{"d_model": 96, "head_dim": 64, "norm_place": "pre", "positions": "rope", "qk_norm": false, "lr_mult_qkv": 0.7, "seq_len": 1024}
Each number is 128 + 32 x the weight over its row's rms, rounded and kept within 0 to 255. Layers, rows and columns count from 0. Numbers have three digits each. The size before them is the row's rms in percent of the matrix's.

# layer 8 MLP up, 512x96, rms 0.0985, rows 16-64, columns 0-95
084:125171177109102144156121108137074166146083121143134083131152089037130153118018153149110118147176121120156115085071129133131155102136147134098021151151125128173098114114176127150138099116152170151145109166132104053137114110149116075171127088141169148144156118113095132129106114153135098152
095:123068137147095136170139115100158083080212082143106160072138158149149114145136091122096111089130110136089149097161131207119124185155152124147110127119176138101154151154191126118106102147137132181119134139172117075081098116139099113120147124136156176061149128064122077116056081153133099097
105:180097163113179114160150128124154138109093109121130138140131165140153070178173172156105125141191176114106085150120147123152073100126101142116104118116098128102109073138139103166150173153097115138203103126098159154109174157174132128129135067105059114137133139172129127065149077198051093122
088:070064178077151174156175143144143124130107184089123152075125117131148122177129184158107140212108091096142131160095120168128178076144131105175093099123057183084197076145119095116126125143139160156164101159117166114138106124169171122147100145118136122139165149120107128180100132142118142157
088:121132116124156146127169126141123146136138134181098096112147123158118165180143110151139095157108151199200043169089172082181108105164156117072091129095109137094145142116117143083113116106087125083107168068183109114071162138153123079068164100118066106079127113143119189119131138109139137133
106:165129147161112176116082184143158174159096141098115123165133110105171151127144107121117083142159129087090155101173173116060104166124094149103159204106152124150168116073123170111144094143139171112078157175158125112109159086116172090167073099152120077131090160149139144135144109200121183167
106:116158139141111135182213169173132111099142145153077148152143163118150159092125106131104129118122184139112116093113184139124150113208064145180117109128158163069081077155085152168154163170170165145120118101192140110080116119133091128135135102156127134101159141130081107123122163117194170185
121:160119140100083152174148086138102087161146099175130131099169160078066071141089131113115104138124111130079138102136099151140152079134111122138141136133144108149091159139116091097217120144086133114193144255142177152149142142107138155123125135179141114037129107126161120166136120122122124141
107:099103176138149125143127136166148120145158176152149099126156083109106059180152182133072064145121149137158111086164131091170130153200122136159113114101148136106101133101141110130145119109121133112127134082110154087118114127111074101119097236113076114218144082072110132097097122112139109180
102:072195172119125086122093076156129147100191090068157149101131086138122129187077134189101152135125147116120138140148106116127123108191139102124136096161112120148143087126123128205105097222086124154084129161142122144164147146116183101166153059119158176095151127154146117102124143134072132128
098:112145132096159158123122115127085117089084102102110142068115105178077184098096119109178193108124114192112182106073100153094106155038118143157143113085081124124130097097131144152129093149168098168104132122162057129128178095083133125108143145103093146071121194115108148137152145137166153097
087:099130188119114139104105158087129107152136110123139116130118145142052121128085173132189130158092123157092037169069096144146103156084133142121112122142129135151130158114102120113167122125145121180202132117184095102069121110182127119143074151144123156143142140068089201138158102204100173118
087:144097105087115094104068128092164117156076092141105098112127112146131138074117177082200108128173116117182087115153116155129137079105187166148113158085125174084137160097085059123100125139146152182081170143159093136153172104139188116120155061156111147107134137175167153118093135150169143124
123:168086153106125184112116097114115085101096151088150076129107127142145162080131148092107141110137103106107132133110106196201135098124180149102203108088096111103119124108162114127162119201147133143168134134119102113139162153150099152056112040149144077146114073206118121126147160096145172127
123:140120116181152126118108098154136152110146104093149062151059123078137111111208107108165129194147149122161057125150119130119117128127111199095154128139087166098046125141116061120178094138110152119141157121131158141059123122089202085179144127127130144103088158117119132107175090127156149119
090:152095128178107067170117160132144137130148108149159093154170093119135086135113138076098176178200163159138117158098148094134132156131136107149101119177077131154097126137137142081148118163129182167092132165119156092068106079024089115192117098121140098093120151178136107140142099117145115070
082:144128132092176164146168166124089137118111168183092181125115072185126130169096109165152112117173140053120122103135144090065125090129083159131149165132154093138105096146140094141058120109163142128139101069114082113188111097137097193109110184099111164106056086134124124150139109126150096162
077:135158108117186081156158102141126160155140161086131110117096130125134058157191145043069140117133174188142133170162179165098143124195125096125166149081141141111144150145143155135116120056110085091140126107152119194135066135133080129123088197101122122088150145153146141120152152160096148143
109:139115099072164105116133082094156100200116142117137095139114146133091183158118154148119085121083140127141107099130103155138121131164148142166181206092081134085096185132137137182198161151080147180147124092150112180088163135186162168160095172091129111144103111175144140135165103151178141107
067:149137212119147143111112119161192097103166110126104109100138121052094118115147140107154060090156094139153146184139071091132057130115114146090138119124136109101104094163129185177153116130162152139134152117095126104136063155139141102097159158152138155170160084143064134187163128123107127048
107:092127137151124127135133152112095101092169093118071115064080105146162141124114143154096166115141139137090111177068199112081154173211145122136086136123111155145115135141114137135158126123131169179143156134133100129094090069058095099076044069183146112134093098147136122154145153138075118137
108:126090099089081152102110100130130103111054092112116178139135154149112160162106115153116150159122156152109092159079144136147140101091152141155117112127170123177116085114206178078105149148099161178169121159113110147075149198142082130163179068150121099078192160155110130173141108133131096073
082:117175105116145135144084112095083141177181166153123121104121109165147162065074104117111156131128175134145135095159064101127094144133148088137176137168172139053134119146072077046097127048170136115133077122120166102119097169154137141157124120141144105106159158114172145148200153111105133112
102:086150125083132125104090160100159150146129088116064136168131087096112162135119097191148092123182149163137127118111136162073143129156145173177126165094126115163114158114163196180185128161127183135123176067107069181120148103126097086075070156124103107092127122136118133131084121134083142070
096:170118171099085103191152171142122147133100121087102057147075121155163140119102132174141100127094063117084145125117104151104116141166102122122082211073093162111105115181069144127085094176155110045099135138118134160155136123175132144158128111091121138140117109143132095130125154109219107128
113:090075109123190111162161133214127139149181132142131123199079156128132201133085116069141150161105066125122157107120127087179140122080176139054119103136145141114147131118137096166103183146124163098154148126109145132151112122146188118124130096140154106161130153158085136105166199079164119138
098:154122139169103067128091129145079159122196148129101144110101114128143176112149186093145155168107166146116109085138102113124131091113063117063099159080158048145104128104117162150095091096147058070146144161138157131170136098129135140144172134167171132111105122115093163089176131069139183162
104:169061118159108153132156151159105139122136122184185113133100124109112160090107087068154123155132100069067173045102103076146140162120130085112129077132125143123175141162140099149121100122127126125170138108187159104131061167092140153114183171096134096138134102122145158151185084186118175125
100:176118115094117082125115104085112163149121166169154104185150103144112134100087110129127124126121129110116157168124188161151116120099154097073128175155120097062153042156114075131180116148207102110103109096124108135104092146121132117171153074149155145123125138134089175144064219106160123165
090:170131078174159080104133147110143164175122169096077153107186148122129122149102083134136169139127090152148077159105155057045091155166144114128102131132160109131129174149121152183185151085134105146130106104139177137180159161064173175142134150144141100082082170113150131087148119143112168099
114:193083132077117125175118101194097128143171046147160184155160155126093157148124130115156124120138106168122160141109107097151169139183190159151105156141143100098137121159127138112102126089113120080165164049170076151125104160128166106146122134112155092147140136180074115133108093080130201143
103:088110116155135159164191103087144156075103064173118139099168141116194179140131148084111141081210147103116126124145168214140094080133106124137101148131135133120145102134165064121142194091113127091130136118103119101134142132111116098107090083111156161111151051143073169149100133139141167107
090:083181107124094127141155113188131080137105116136080150065101122135115118168132144107100145098113112157113128158100164156099104055197126116122109070160077085178079132149084092098054085131155189108117109165123089120132074105151112110079125067111183166143128144134110125147148074107115127122
098:135126126108097104176138146071133137105128193187161080133126114135185167138158122101165127103171089117109086076047175157175051114196133086099134098104159119115158122081104152078083123148168095168178108139111119138131215129121084151137140135156128139142107132144140142104168123119148152103
112:117085083081185111130144142152104101131163139158077148176144139061093115119131144153093111115152131171106124144086112090121123110113155119140108110161148140059141097120125112173166144085196143147078069096133136131136206121103104157118132182093133163094147192100063185156163164082154102101
112:122168130130136179148177106173139107165164104112052144185096190195128084153087116184201159117123115120119097110115136138129178084120122076166127085133141128135067119102106129106154095125146126101139160075185137084176131139125109168072114117155184082119182125121126160124174134145148159120
093:152121123106104081159150104129144131110098100075067111195091114165127164062157090159135113134153137102129119135114183107150126088126142158167089164143113151129071136121084088125177113123085143143113148146105103065157148096135210089094079125124110127130129121107153138128101116246136151193
088:166107129107185151110156151126214131164115129135111077117067142126082145131123180138187124133145146109125114194169109150113101103137145138173143107135077152138088135121126091177121093179120139153108088087093180095114183108133125135118112108125119130084092180125131093255097132093128127147
101:092106077152119108081183141137173123045136156123140133117148173131135189133060137104102115102150139168118167104137070156116120132148117073169066126153106130094131117158125113151118095126131095134138163149124074176148099147164184097134087181154112118135052111130094175141095089162176147193
097:174153160091125165131094131142144137174110093126109103121072136170213161158162134105090184116141108129115104158110150132157115100165108137156145120031152109093141128097081089093122194130096193135135129116136044092131073120116174148184135136134164138093060119166136165148125128104128116106
099:172096151087078148172118145056158104097146174066175106152148077148085125124146171104145101126150201128135174146133123095107175142118197190120133149177116119122096128146056061119176118111122046147156096091104164114166108136133133138108135162122141103104132160166129120120173151117135155126
106:108134132098145107088127133121117104153169160107150138086081065130078168166124104145097129130108085141195195142080143104098172117172161076125082156168172118059115122125170079135114095095097129133139143103128142097110119106136147146147083043107143181104125164127098080137140168165165058148
097:140127153176129103059121138076157114122131145111150174148111117150125143075131106111153155143146146102166122144155091173115170136147132119151130114149182155116071107152193151100101111155106168154085075130069165077018130127129115169078136132155131114093078152120077133171108174135207113128
102:109107139121158099167142124123118142140062122116126117147146094067205118184076166140140105112103069122118135138197128070165135065141112119158126161118129133130122089176145084112095177133134165109204137140109081121151123142085137113179083119125151094169104164168132167157166101210114107087
104:090208118138207083044137101076114192093164107067138151106091150128147115129176132132124141133188185127174112134146097120147116126168131077105123126162116124153129105154100102132130132065122084103125081175114119181163105123161115133131133210138113169125129181093161164130147129103127141125
097:107116110078097096136091082111177146168125115160113190151050126122153132153156123156085106209162164157146098097113140116171146169166176124052155119153098140114080154155167130088125137149110097067077151114120092114192160146075136107145104082086135181107133115072130136134113103119139108145
105:156117097102109120150105102149146131110163106141096091150151124127144118137095106113083182170076125129205114088147082124188158136071088155097117135122126076092072132181075103094137091158192161094152164141142122157099104196141086099121141126170192087152135139127125169091076153102073144120
095:131125138129147157148095124098143072173121116127171141156152154080168086106146100112120166108108129089143175057060153109100129141097158145122060135126128156115079122095164131097151099120083149131103127170125035117128096043126160104064102139132178150154110107133083146168091139084078166149
082:136142148175151118090122169143066108115128171110131117132136160188055118099107099143111073168104155117160143156156111130119096135121088136141145123169013157138088155113161080102155082127146109141106157048187103100130144126105116113114095166181106137198189120130116104120090132147133088150
# layer 8 MLP down (transposed), 512x96, rms 0.0889, rows 16-63, columns 0-95
088:176154103129084154103161123155143147118145096095100154130147115091120139107130134130122132139132150169104148119137113167113132210197141135070147193078150101152108094153173111149110150145240134110134125135180128153127112162177136092154103112172187128131092209097144115127078204123112138098
093:085096142132088079134128157133187099145102131075107160122072172140139220129069200099163109107141119160153130076166140094150158103104146062111096091153117099138085181109138111080114131127043154075118103114129145077100112121125152114060165154139119104116144080125142147130104139134150120110
100:155143096079122156142130110161145095166108178150153140154172093112080160176124142170127136119193105125115114166130135143184113147120131160088182127147122149162150146141174133143117163144144124106080089106070113171114138122072148032087082110070132078063103148147161150126135156110087063087
096:150164108137146137143168129145059141165062144108093107127153115158144075102143105118119144115146105119165130123120069180079080195154084132132155096074158085114145146105061058126097134123151158142158175145154068103151087174090134132095141139118093102147136136195098139084179081144171135120
096:133073106176139086106194171163096156128127137102131117123161190066220175148118131125059083169121140117105094078109112139076165154062144116093100131140160127162133065080134100148123135132126128125141090126102123180071131150127158138150198144169132141091123120081152133133097126143098107155
099:109142162114092096157169097110061137116129112133193107069134138109170126114093075139034112139100137084126148167114109147111151140119159154130133124089123170156117045141124115149131183118119055152202095133116169148168105156145122143133105141129139069139169081075162170090126149175125092134
097:089081050124143119158148147116130171122079074204149157137129141120137138164092145132144198118136072112128107116175097145086157100069164131142150153127066153193189163143188162039118132118157083140125119146150112162135135170133149111124131176123109140132084101158143155119120102102174100117
110:125115163124149093120144137090161095151152128135109174137140212118167084160149180168057109114159151185101127104180084107137155136086157155118100162106143142100128190125106166133175126117108130158149112091083190131149125080053149135147107125116125124095170081171135123138053138122083121190
127:126163140146107120099152086141138158088150176141180120178101106096114117113128156112117168102182142151162061096181100123192131111163141127177177060066061140084114166106115125165140117153115140224101156155117119148141150159133077129129095157179112132134099131120086100096153136154167152177
104:091164112122144091163152101172101214099135116131149144099135084180129123101090145099141126181142135141077107105153136120045176034111116047151122097115110122170142140158156153128119138116168172089096168077114109108132105123141141089163163132196149178126131153144102140117115155131091165090
099:092088135098084115131141126115118097100096118138093164100126164124155126145085098149108095130104133161148163093220133106139111107096162196169124090103095109092110124155171181078139109156179064176134136081113130126158188121100110122127083147167136103150131216139065109142138069145083126102
084:136089127160085121150071111115133169168042095146157093115092122111147108088115138161115075152126092175069058084136085175159106137148158081179176109149113129098173132064110154194084090165132119113189134154126133129126124129159124152127104139071139121138110091087149110124104125152092092087
085:165111114076130136126150133132159164149177139137098118109076131176078126127175083147109128151212177129093140187142143132164147112126148168173159168116131031167149150185109138082109147155070109101108117176158162078111168165145162170149133092120138099112132129132160068132127140149136145066
120:133111104141156133155138145182095157115151153161132158114138120122083090159088137167130145139156091159164121131189197157086119150129092150155132088091153185086145181156131090127110119083128158130133148118190126100048177149166176159113105135065125198170174188074090097105134135118150118137
110:141136135134079120107133127114120123124152156144148109105093115085160067196200110180103139154134090116163171119099120128125138106195103096134146160123066094099219152160118116080147128178114149072096071090159155149130113116134144093113081166092137147137173146137170052186130151128115116090
086:095096140129096116090139118131126166093086059160162116198105143092153152170134062193176168154121164150140107106114118152153138170153140074071130183094118106122147113066073090087133126061182120159187154145127133135129078118130169147159114170118129135143153137124113069111104087159105105130
082:122152071104187153193106123164145148100128107163111116110053118133190080160163127103158035126087098131089110133129156111155111126127174125149126102117149163169099141131136187102133121185056106105064128093135128155144169129070163110115182107117156106162092158089165142117110129087112106113
079:148132147164114161094154127102138122107113122049145161189136115094175119151113165148113068151157118106159138179064180132138126131117180187133128068156087104088132105148125171117077132159088088200117152136153091141157098112102184124123129170188077103126109162149109129080139086154157095084
107:130108094100120157117142088161165127132083152107115116148054071122174174124166143129093131109183117110086112106089111144091078073134214074144103155144080184119185199162105138111167093174108130097124094148134107148092117164111159121115165096149087122144136144096124084106121107140175074107
075:099151221140138089193175136150072172155163128143139098165123108132175095150111105111140185148121115146146121156148039110145145129114115117134168111170116155140119130074132150095106186108156090135111111198103112138085128162134112121114166118142119103155107189125131201142186166093136118195
110:108127149139119148130116133176101121158137137087175113142115138133157108082169125119128128141123103189083100082242142152149130111130144128202163082179119124115066115056129129101099110156160146111128101095111128098096103133146139175148119176149142174181152168110171190125179099130069135179
106:131081195097173110135139078158083101101129155184111092125117063130122176117110175127130100097194105165105076168124117133169129117139084125110174114115070209150117088146107164124142109149159093145162153129149155117081126170145116070105154136129126110119121084150113151088157129164045110080
084:112207151113143129111110131136157113157101193118155157095100193147096166143117073164119054139116120091157138174163138139170100129063122104122066098168116114107167104143135144132134147163097163092115126185078055128113098082058110158167126125130104092185147103098145123127163154165123161138
105:155150073159138141154165106095126158157168104076131086086159062170152122146155079099128125120111119102040108144064128135164129161119164103108201180080122161139140151141155157133108127078162084080122112179077159128126067153139185135166160141144175140131138155129122113131119163097089167147
099:124098085106167084152160119163150118083109134068175125097110158113150046156162144128140164127127097097135078152188092108123103111116099105224091120167143087135156075111156095076131113145144162131110135142176135076068150131127156163163148165112098133123119081133073167087108109113159151079
107:166143148113065129126115124107117083135121121071131121108115153130172116153127121121185081135119143134140109103150081067098126181114113110131113095089159133173144069139081080138148145135098192079119130137081122117104092156110152129216175167193194060097125166155072147168164109139148145135
097:158086147168108156173093106144190114130166162108187133103123166113095188189144128072112095121121107181174158143120142139135099065157134027135119086146091130159128097146153095091115104132084134126102107105155146107106121129168085098115126117136154107155129065219116128127088117112103130076
100:177098103099113121161149188158140090109108048143145153139059158151109159158105071152116094130146161188130089039130153133159132144108135125090135183179115121101178171123100149117125095092183141129076133104134130114155147091130105085116106139124107092138094179158127178146157144143198152166
103:164144143160126133147108096163134127127095100117133175174134153077168120185121120160097072132167157183149098090187143113158119100125177131157129116129127134173175113103106151160099073186105110204134146127120061098132156140132094187130142139197145185121195170117130127194137093118166128112
086:121144115105122111170126131105166200102126133069093145106083101108113140101111087167167141122110085176101142108145115148146121081128089119156111079093034173050117129133139132091170172127142108135111148152067185107081164073088142140143174121068152128092125157121139076152172098125138095151
108:110176154119126084163138164154118110082069180124108137105101132098102130150179132112161086118087140120115117052179123124120158058086112104083123075128075140172114133105129139154112093155168104125037149163086139088119186076151105159130054127165114103122094116078147143117161162141115133142
100:157146114145116154078187119156129160153068087107096130087129083114139108164155106092117234146118133145133141152128122118092139145094144082218128113086139124122169126178129167129110129126103077126101143074139106143125183103104065132148139148208167060134132097116119080100151100116174144114
086:128107141164089196161172059108162091150138068114161102166149203124142088113108183117095130170090168111149104109093108110104128109110155153090127115072163094110082141145097115091124158106089126123128139142085158119133162131060183163122140154156109083161121115213165079149124101118141149092
103:146121126164095194120059138189120104148167131118083145139188164055129082123138112133122124093114154165167152157192143098095101152096161099119140083118166124128128105118138093103164074090057134087120154109085176134093116159105145105119146169163171120174172120135104136140180203123137152153
113:158093133124097217085110139119066160123148192124118153153140149169212150149205125136148096132126147119148148094108096129119084128149191146090160136074128103072152107164058084132124119189108122115123149139186134093131132120096117135110153116185142140109148066085149128131085140105121171107
113:210101110163132108092075122131128097177130124100161123137155099119053152113134160097084125094088124097164080166130109102137159143105143178093115162117079156154085122090139174195083114094075102111140116132098107096162151073163146065141128119176145146162053087072133118146120109128133138155
096:101121154088143144141126172142119124103184120104122126099128154146112063126062106070152154138078125216156108122167094103152155110092135086118161114101123075183144142139120129102084158119146101160095091136142182109076099116123100187153189172121198134165168134165072139080164119093146138131
083:150108108107113137146130105084117145135166108101147117108134086138123176178165094122135169146136196121166175101077120102114123175129135100109062144121128120185082158150083127156162116157097208136121130177149151166173152126114109158122020097201077075153126106107149160120134152107103112098
099:125139148097145096152128093119036120122128116156111117149107078122157083090175085159128118141142126078157108098130146115118162082104144139101124118104168162131143109120131043124128145123149117110072128146152177099083194137151119125194086067157090147087192148059124121176185146119076102104
090:108124187131089079141085099121136150068168159157089126172138161110106115106080148129164156150144121159106142080160130160173121141129108130121133117154106130158126157167146078192118134147137113068098099045133186127141135128126091080088127129182159101153057153146177142151158218157086135145
097:148166130121140112090152156146075161103150229127128076156186167146121117102091149112103176158139124157133113125188118130119154150141084099136139123117150129126156193147118150153109074128176179109135128139131164192175189134154163105155148123066167124086171111149136150125161154137196059151
098:171211171138100167138132133149131092159142079114130117105133085142105157107113152246104090112115155114049097089136125145151117116105118106109095160146103179126162193171084156128150115084103175115153111107097117159142150076126139097101159115099144115145047113099173142160137099120112155119
104:120137121154134144105102110103072107127204165146163134194148163180122105094141128126136221126111190149171173131093148131173133091142105141162099128161114141186111130098102096181192151127122181168099147132173134082145100077133175116108119107132184127163129067098143154148110083166144122105
096:132147156141111149138078120115093106090188108125141110127142109178086181153161106044211136138150100181123113075129158132140139104168157146140178127050141097207124204100090151166129137145118117164145123064106134129138160114143117134082110113147105123182149156077143142098147080096123147135
104:149177172106157204147153097113094108124098148153103144097094110126171152130094100142127097132147145134144150182128113095108044168136072124132154140133131186151060189164139079144138140059149150120138187135168106133152124128144086094118131125103144130095150160179111048162115069101134131182
101:092088149129171162143178155143132080133103126158131080170137125160117202114151154135105166076083111159160118130091083113135095170139126118182154127157096166122135124165119072129186191113149164141139150078133097118135197135162098165110168155219083141153102094128179156179099144122129141121
105:179086098151117060133152133172123162096155156095152151129131135166127144213125135169112159128152158109124149115088096132131125095119110188128120128178170066139116136172076087190114126158190097106123124133110123111047144117123096121098111105202146147151153078099117160136154159086091068094
102:102082130159103184106102142093095128126137120151117123152117064197068099162130144146090120100103184127118110114085083109156060111165145072119155126166089123128123181118107170156175107142100154098110134144141106085129118161174137166138126084140082058026116147137170153142114107123162150092
# layer 8 MLP gate, 512x96, rms 0.0996, rows 17-64, columns 0-95
095:113090104157134192115140130141128101130088159132216137126145064171130126126125122123120096130083160071110126109208133105116082163172117056171082152104119132175161148120126059147132088149153143147115072107112136146177194185116125093101161120124157133179144109118167088096127134130183137154
104:149085135080154100123130178110070077141137174171154162139138115138117121052137113172115114079114119121148107134130073140131128171128151116142146112159104083049169161125076149096108149186200092158146102180169086127161151137147166111146110136070121134110149092176161142196150166134080143124
096:152152038134119122124127119113115097128128095136068160147120129129092204130090052136168093089149132172120170110176162096144099142136114137092165125171217096129041126102093114121122140122160162187095143123191074093137128128120097136111142115138108081122138124123192154092132106094140134096
094:134160098075066178169090139078122111113169082183121095104099115090092151105089130133084104112188134143107150184163170119124066174156191136141123166165137093117141108110092139152143094065125138135103134127192093110117142107120143140187098151155133148134167169158161164131167132193079134119
107:078107124114123185126128124146101169172105138107127096084054114048080138088134105141114129119153106118126138105116137088142072104136182134106068190105081151067080161106115122085168150086121170115154174114159114118110099160131093115104057145107092092138159076080110183148107114167133121124
091:142154057135163152117098137128184145150135150131104163154096081118169142122138194074121055133110152112155140108159110171159138144134175130099144088139131068143127128159150154121094136092050096127137154132139107158138150088118176122150123129130114158109054222097186191148111088162159092128
111:142184146122059182115189144161122147176075108104092131078086164186119138108119140144139103107120153083095151150148134152129162131156151103128119146088139092150109106109131057209156143172120185131090177110170117145136080140132144148144087113082049184118102136121139119176078126152106104111
099:102102124166083094107087116126059135200149133132135181186151170118163158128100127110100151142130181131079131138145139155135156124162095140074174156104082147117148144131118108192110122143132071097095128106177147107169094123096121122099053014107113129085086140157108130140166113123116098148
098:134181121134066139144101049108077202120126134100127137169154143114139148140139149157105155096158127166146117079145104148132130113199135111137120091151093151130097156160081159097146166149061139142135085148103136047150171130126098081149132093120127106129151114037124143113151058135146137199
100:116105117085093102114134152084128138101183095139143167151165084158071132146121214164184098126179108164137129105146101112110118146162093109180143149147123104121070161157118141174140139158070115118154200100159176139143177141122168070137075062121166149149137138095102114105077130083086115132
085:173116108139102136184114086085098097085153103095151109126145148144174229110098121103165125040164149068093150108138143093106149128124140116135129080114115177140133164169102133098170161090095128091138104110120104196133063128120124124136119029124126118123136126134119125130191119168072115135
093:154138126159081140107108122171172119100106177151159053086148155083156145116102131133143127087077129135126118118120124092127113175151113172090189112143122169138104114100099120196217114092198147106192103123180191125101153157103124144151079109088137106147107159116145114097171156108094078100
119:127123141187180169109093113085104145120101125151099136170116126121115123168127132181133167107199131128127095121153168093117171131063119077110091098137123098142121168041132126112082128072139208106132099152060116152143137134146115155142169091091110190151192153139142146180126141163100076118
111:142094111125083164147164118172194152160174114115106075140116121194139101151115097099094184133101115138195116107096149154227122113125130140125133172089162088103104153138071095135152111149122136144194133044190168131113159115164130132152097110090088170133160158116124138126093162168141143122
088:131079064120112145144129072201096168185123109125134110142119095099182132179162171093174139184127149139133088108115093099090089100116087162183161153083145083192081138170130132108147158126110108114204118139089163190156095137124175109152139100160138095142151125108174138117091139158121151130
092:113138150158114139091147155087138084122104088133087154141143070152150102203111145122093177145080200125182166145128077175148116131074096103126157157177107135161126125206111116156120126119158104096184096134165110168076113157138097184130105116156122155124125117125070127170073157139189161110
080:106070187141150153166142108090149107070127175196124133155113162098138104092167098061160113150103139095089120080124170105114105109115164075130145129086114142101119148177102038116118130121120162122146113101105099057142104098160065185107172113113143179149133126118111119104112167060134107135
102:162078133092128167117144124155065150136090136088077088154160167141084160122142117149129131115114124122152110099076142100201074075115121100145140118129142191097067132123062097120106119120118140135140096145132048159093071108166124172154153131120149137182097139069193113113124067150170154151
068:157139123104071183150126132106042170160122136135161152131069103158176114155118150165092153142126102099132120121104159165070110055161187101150129100158165081137096142112124140101096110136138154099134116179215075177140164110130157135112095126129074153129105173097154118087154103081123086103
107:098145169112111108164154139111102116120121077092159085146140119126155085163054088116102143134137132167174093102103174125131129094128140160104133102124074072130133134135111106172119123078118123132110138076161138162215141087136141147174048127087143140070113124096121131121047122164115222102
111:157176096117158133113148151100126198191149070118181139160119085149138107135058062226105112135158111122155157165159095112135139107099145161160122116119076088172096152162081098088086117139132156107179185117142100106180109135109185107142117148112140146168148137090085147136124125110090106130
083:103155118084119147103159166096086143145114157132127142116115121111127136058066115153090114147127147153125138122160106115116088045130109127122106136068144083051145174212110108114098131106138165115127116127136180142160121164206064149113149066160154129154136110117127135191140163096168076182
096:150127159120120115115124195139108158092104155093134164154133183087136111139160108128127125132156123105132140097106172073178143115140069105106146155172182151208085125175110116066149152143047145154116147057143141188070109150142105139083158091094134164136094180093109152144133138092177095143
107:077153125131169072101129060140126143123093107071107137177139141059157134132105113118110154092135138082179090124155133120093135115076143138179122062129170119064112118085136115159117154149116119170148172153147080142140117117120149117185120139149181180174110109212106181123150137156194161140
112:173171108136191145114144106157149161145171101178134130180159154166103205135114137179138091083180104117149139118127132115125154150119155101149125117113173113103110180137176080064142121091117159087136089099213127133165056072070076141153094135106154089128129145155164138152134097134096119133
096:150110103148109108142188102100077165120134095197065094141117107137144116090095096164078142123162189111102075085171100145182168092166152163142182176111155168114150122173134108145095153090134111149157088132170055118126135171101163148126112097112169177123127127127078152110136089155074107140
106:064126135075143151161115142103137119193097123136120134156145134115141110150120114178083111102103139123157126180178095110116097159125139109119133135046129201153115183197118171182167142113119163121138184155169103162200136107176058120137168105091132111159117156122155147093106152110165065138
100:132141096125139119098160095085121140098117116103116110147146111145092139118165159119159169110105093146115033092125093140117144200137110110105113162135098124168162086078165155125139074068165143086128075146156134104071105096146140090163091137094060080110085155110159063103140154161123097201
084:123065123102120136093144129086123117136132091147124184144135183150121147153083081127129105145155080111063131249163140092081131104142128129122146115107163154095112114133134127175151120152139174127130120141145193116155107112110176177147089122135110121098057123094109100062090131050100177115
104:070076117107143145130154086141113124122085096142055131159147142095146111103139085147078134122048124091125077160140119126190080067162149111111083201115159094134129149161125138130080115121163155120131129118162089134104122150109156043125106158135030135149098123107115136182103163130133088122
099:120163190137111116129107178118130128107100096102097148158215124058104094150125097100133122156078102134135197130165158117066201105116122136111112095174158189113149145140169146159161149134113130104097164158058143144187165138097121183141112167069179105135147094101140098094110124144122146145
088:203060082118119121177119173125115164105188123078113158158104126103139121091092099142161115154136133126193118114154136074153108158152148143137177155041137176111134125127138151132158145104122101102114063085165132143171145131099117151145128219106112124075116115048139139081089109131143121145
098:083136117165137083132113126030167098127112115120184122176075126140164137115092154148143141190149152119094113111146119195158150133145132141111135155178107135119142115126170167116067129123096104174088093141108149098141119104160178132100121138113116112083177180089187165157097161082067059105
109:110157116129141074096166032140094125114097167088143102147108148171127142149095159123148132139151125114120082128155122083149139132087152122089098093149176128155142138072133205163137071088164138172146137136146128142129058171138178041123118156039152131170149125145093130088119114154132130163
106:032159128175118048140119137086051126133156117099134174122164103136174161142186161096081106103147122089074116106102136165121137164125108166053114159129131153146180124135110168128118120157133121109165111106148164126148080111173178102123125172096116109101121132103133142106048169088150129155
095:106118073098101098102085111143138160120145144105074167087130112134082140142150165128161160150094167145114082128123121060102161160158144169101185094087143077148086115115158132074076048167128113175092108127125079112188166144168121148091114116169173112167104098101134103140084181154151153132
085:130137127136113184144142082094176090094133174128154088088141155076179125148102092181115166099136100157152132140090099099154128133106126156132135140090147092133180122148108148100122155119136136195146156110136087148159082181110078075092187182131161129163120106216142190062145092090128129107
087:103088160096113104157122096158085148134079090085088108167142146155097161154102117122120076128116140077105078173114166087139127154159144120166117102056116109118099115152074179120158159088124147116104101155056154137186136139104146081148087092172185103128104108187117095160138068115115122192
091:098139076153072179100186139108129109155146162156177086087094131184108107138142164137080132126161130124089135132136144122144173218170161113165114117076113146087103083145177147089143158126121161091156125106115150089113129136157121180180156142108114114112114162155155119211145109081128121049
098:156083163151080151156135104120096181163175137103093142185086150150145081171138143142127155170141116133133137148112178116125182190146176106194096164068116150110154129085156136112136097163192140112110161139143103178160128116129124136157086183108134163145132063131124096160140157165114215089
091:111135149133128095143108079162112185072093106104122122075090135172142124138084111095092124151150104150118141079131125137216072140115159173128115113121113135114123097118125122109110045047171134130146116124074121084085068142177150151182109189108135087171073116066112142127108146143121138105
099:148086159094128153136135105131151132113142122178121137138155148096166123178090110173161139134143127100107137156165110178154093091113051153127173032107082141084158141125054128153159094109060125090154173133197113088184129146141132132144106100094113134169177078133102108104130103137073163102
100:193178095096115124089117089118214076088107128177115163184125164118184115105142141171126135147130157121101148116105152128093127092164126145090070174130124108107155071111095115099157180111072154104116152169183081176171074121121118172163121122112114164095119112132144095168099079145094132112
110:098097083087154106134126138129086066150153143098129096133052111174080181075149104114097101139141114110162135139059114127125079158108150181148093148113108169135072108141122166136085148154138143139143184129088130190156142104088127083095077139130087128128134098080080083126159139148127081053
098:110129139125154178100108108160172143123153148110171130085200175146078096155095013115115129099161176142111160101134161126154063127170098167120128145114166141162146092132109154144128135125161148123155113161077125095103156128192164098116109107188134129061103148117125122121127113106117043084
110:126112137107111075148105138119126168145091096192164151142113099138051104100206091112182102083123164086067176091127187107150146173103152155093110157109128159172140088143191116124092117111096161135134113125157154153142120117076111145193150139099158122131124159135107146080151092165121052103
093:139185161120110132086163175102158123185133149080113153104165128154160194119097149103178132161174139118132115141198119135114152144178084106175182109131138117174161092201083093086167124060130123124154161119145164137149154141155124168174131143110166116089113184112171073136174146119136095110
077:137110132178134175076131108186114101127111114148105119163196164146101098015129109141143079095129175138087136157132147114151122149158085131075134166128129089066119150144149118111141094122152087131108119161158125123085154099127121118122158072153125182219168135084185098138117103149159093152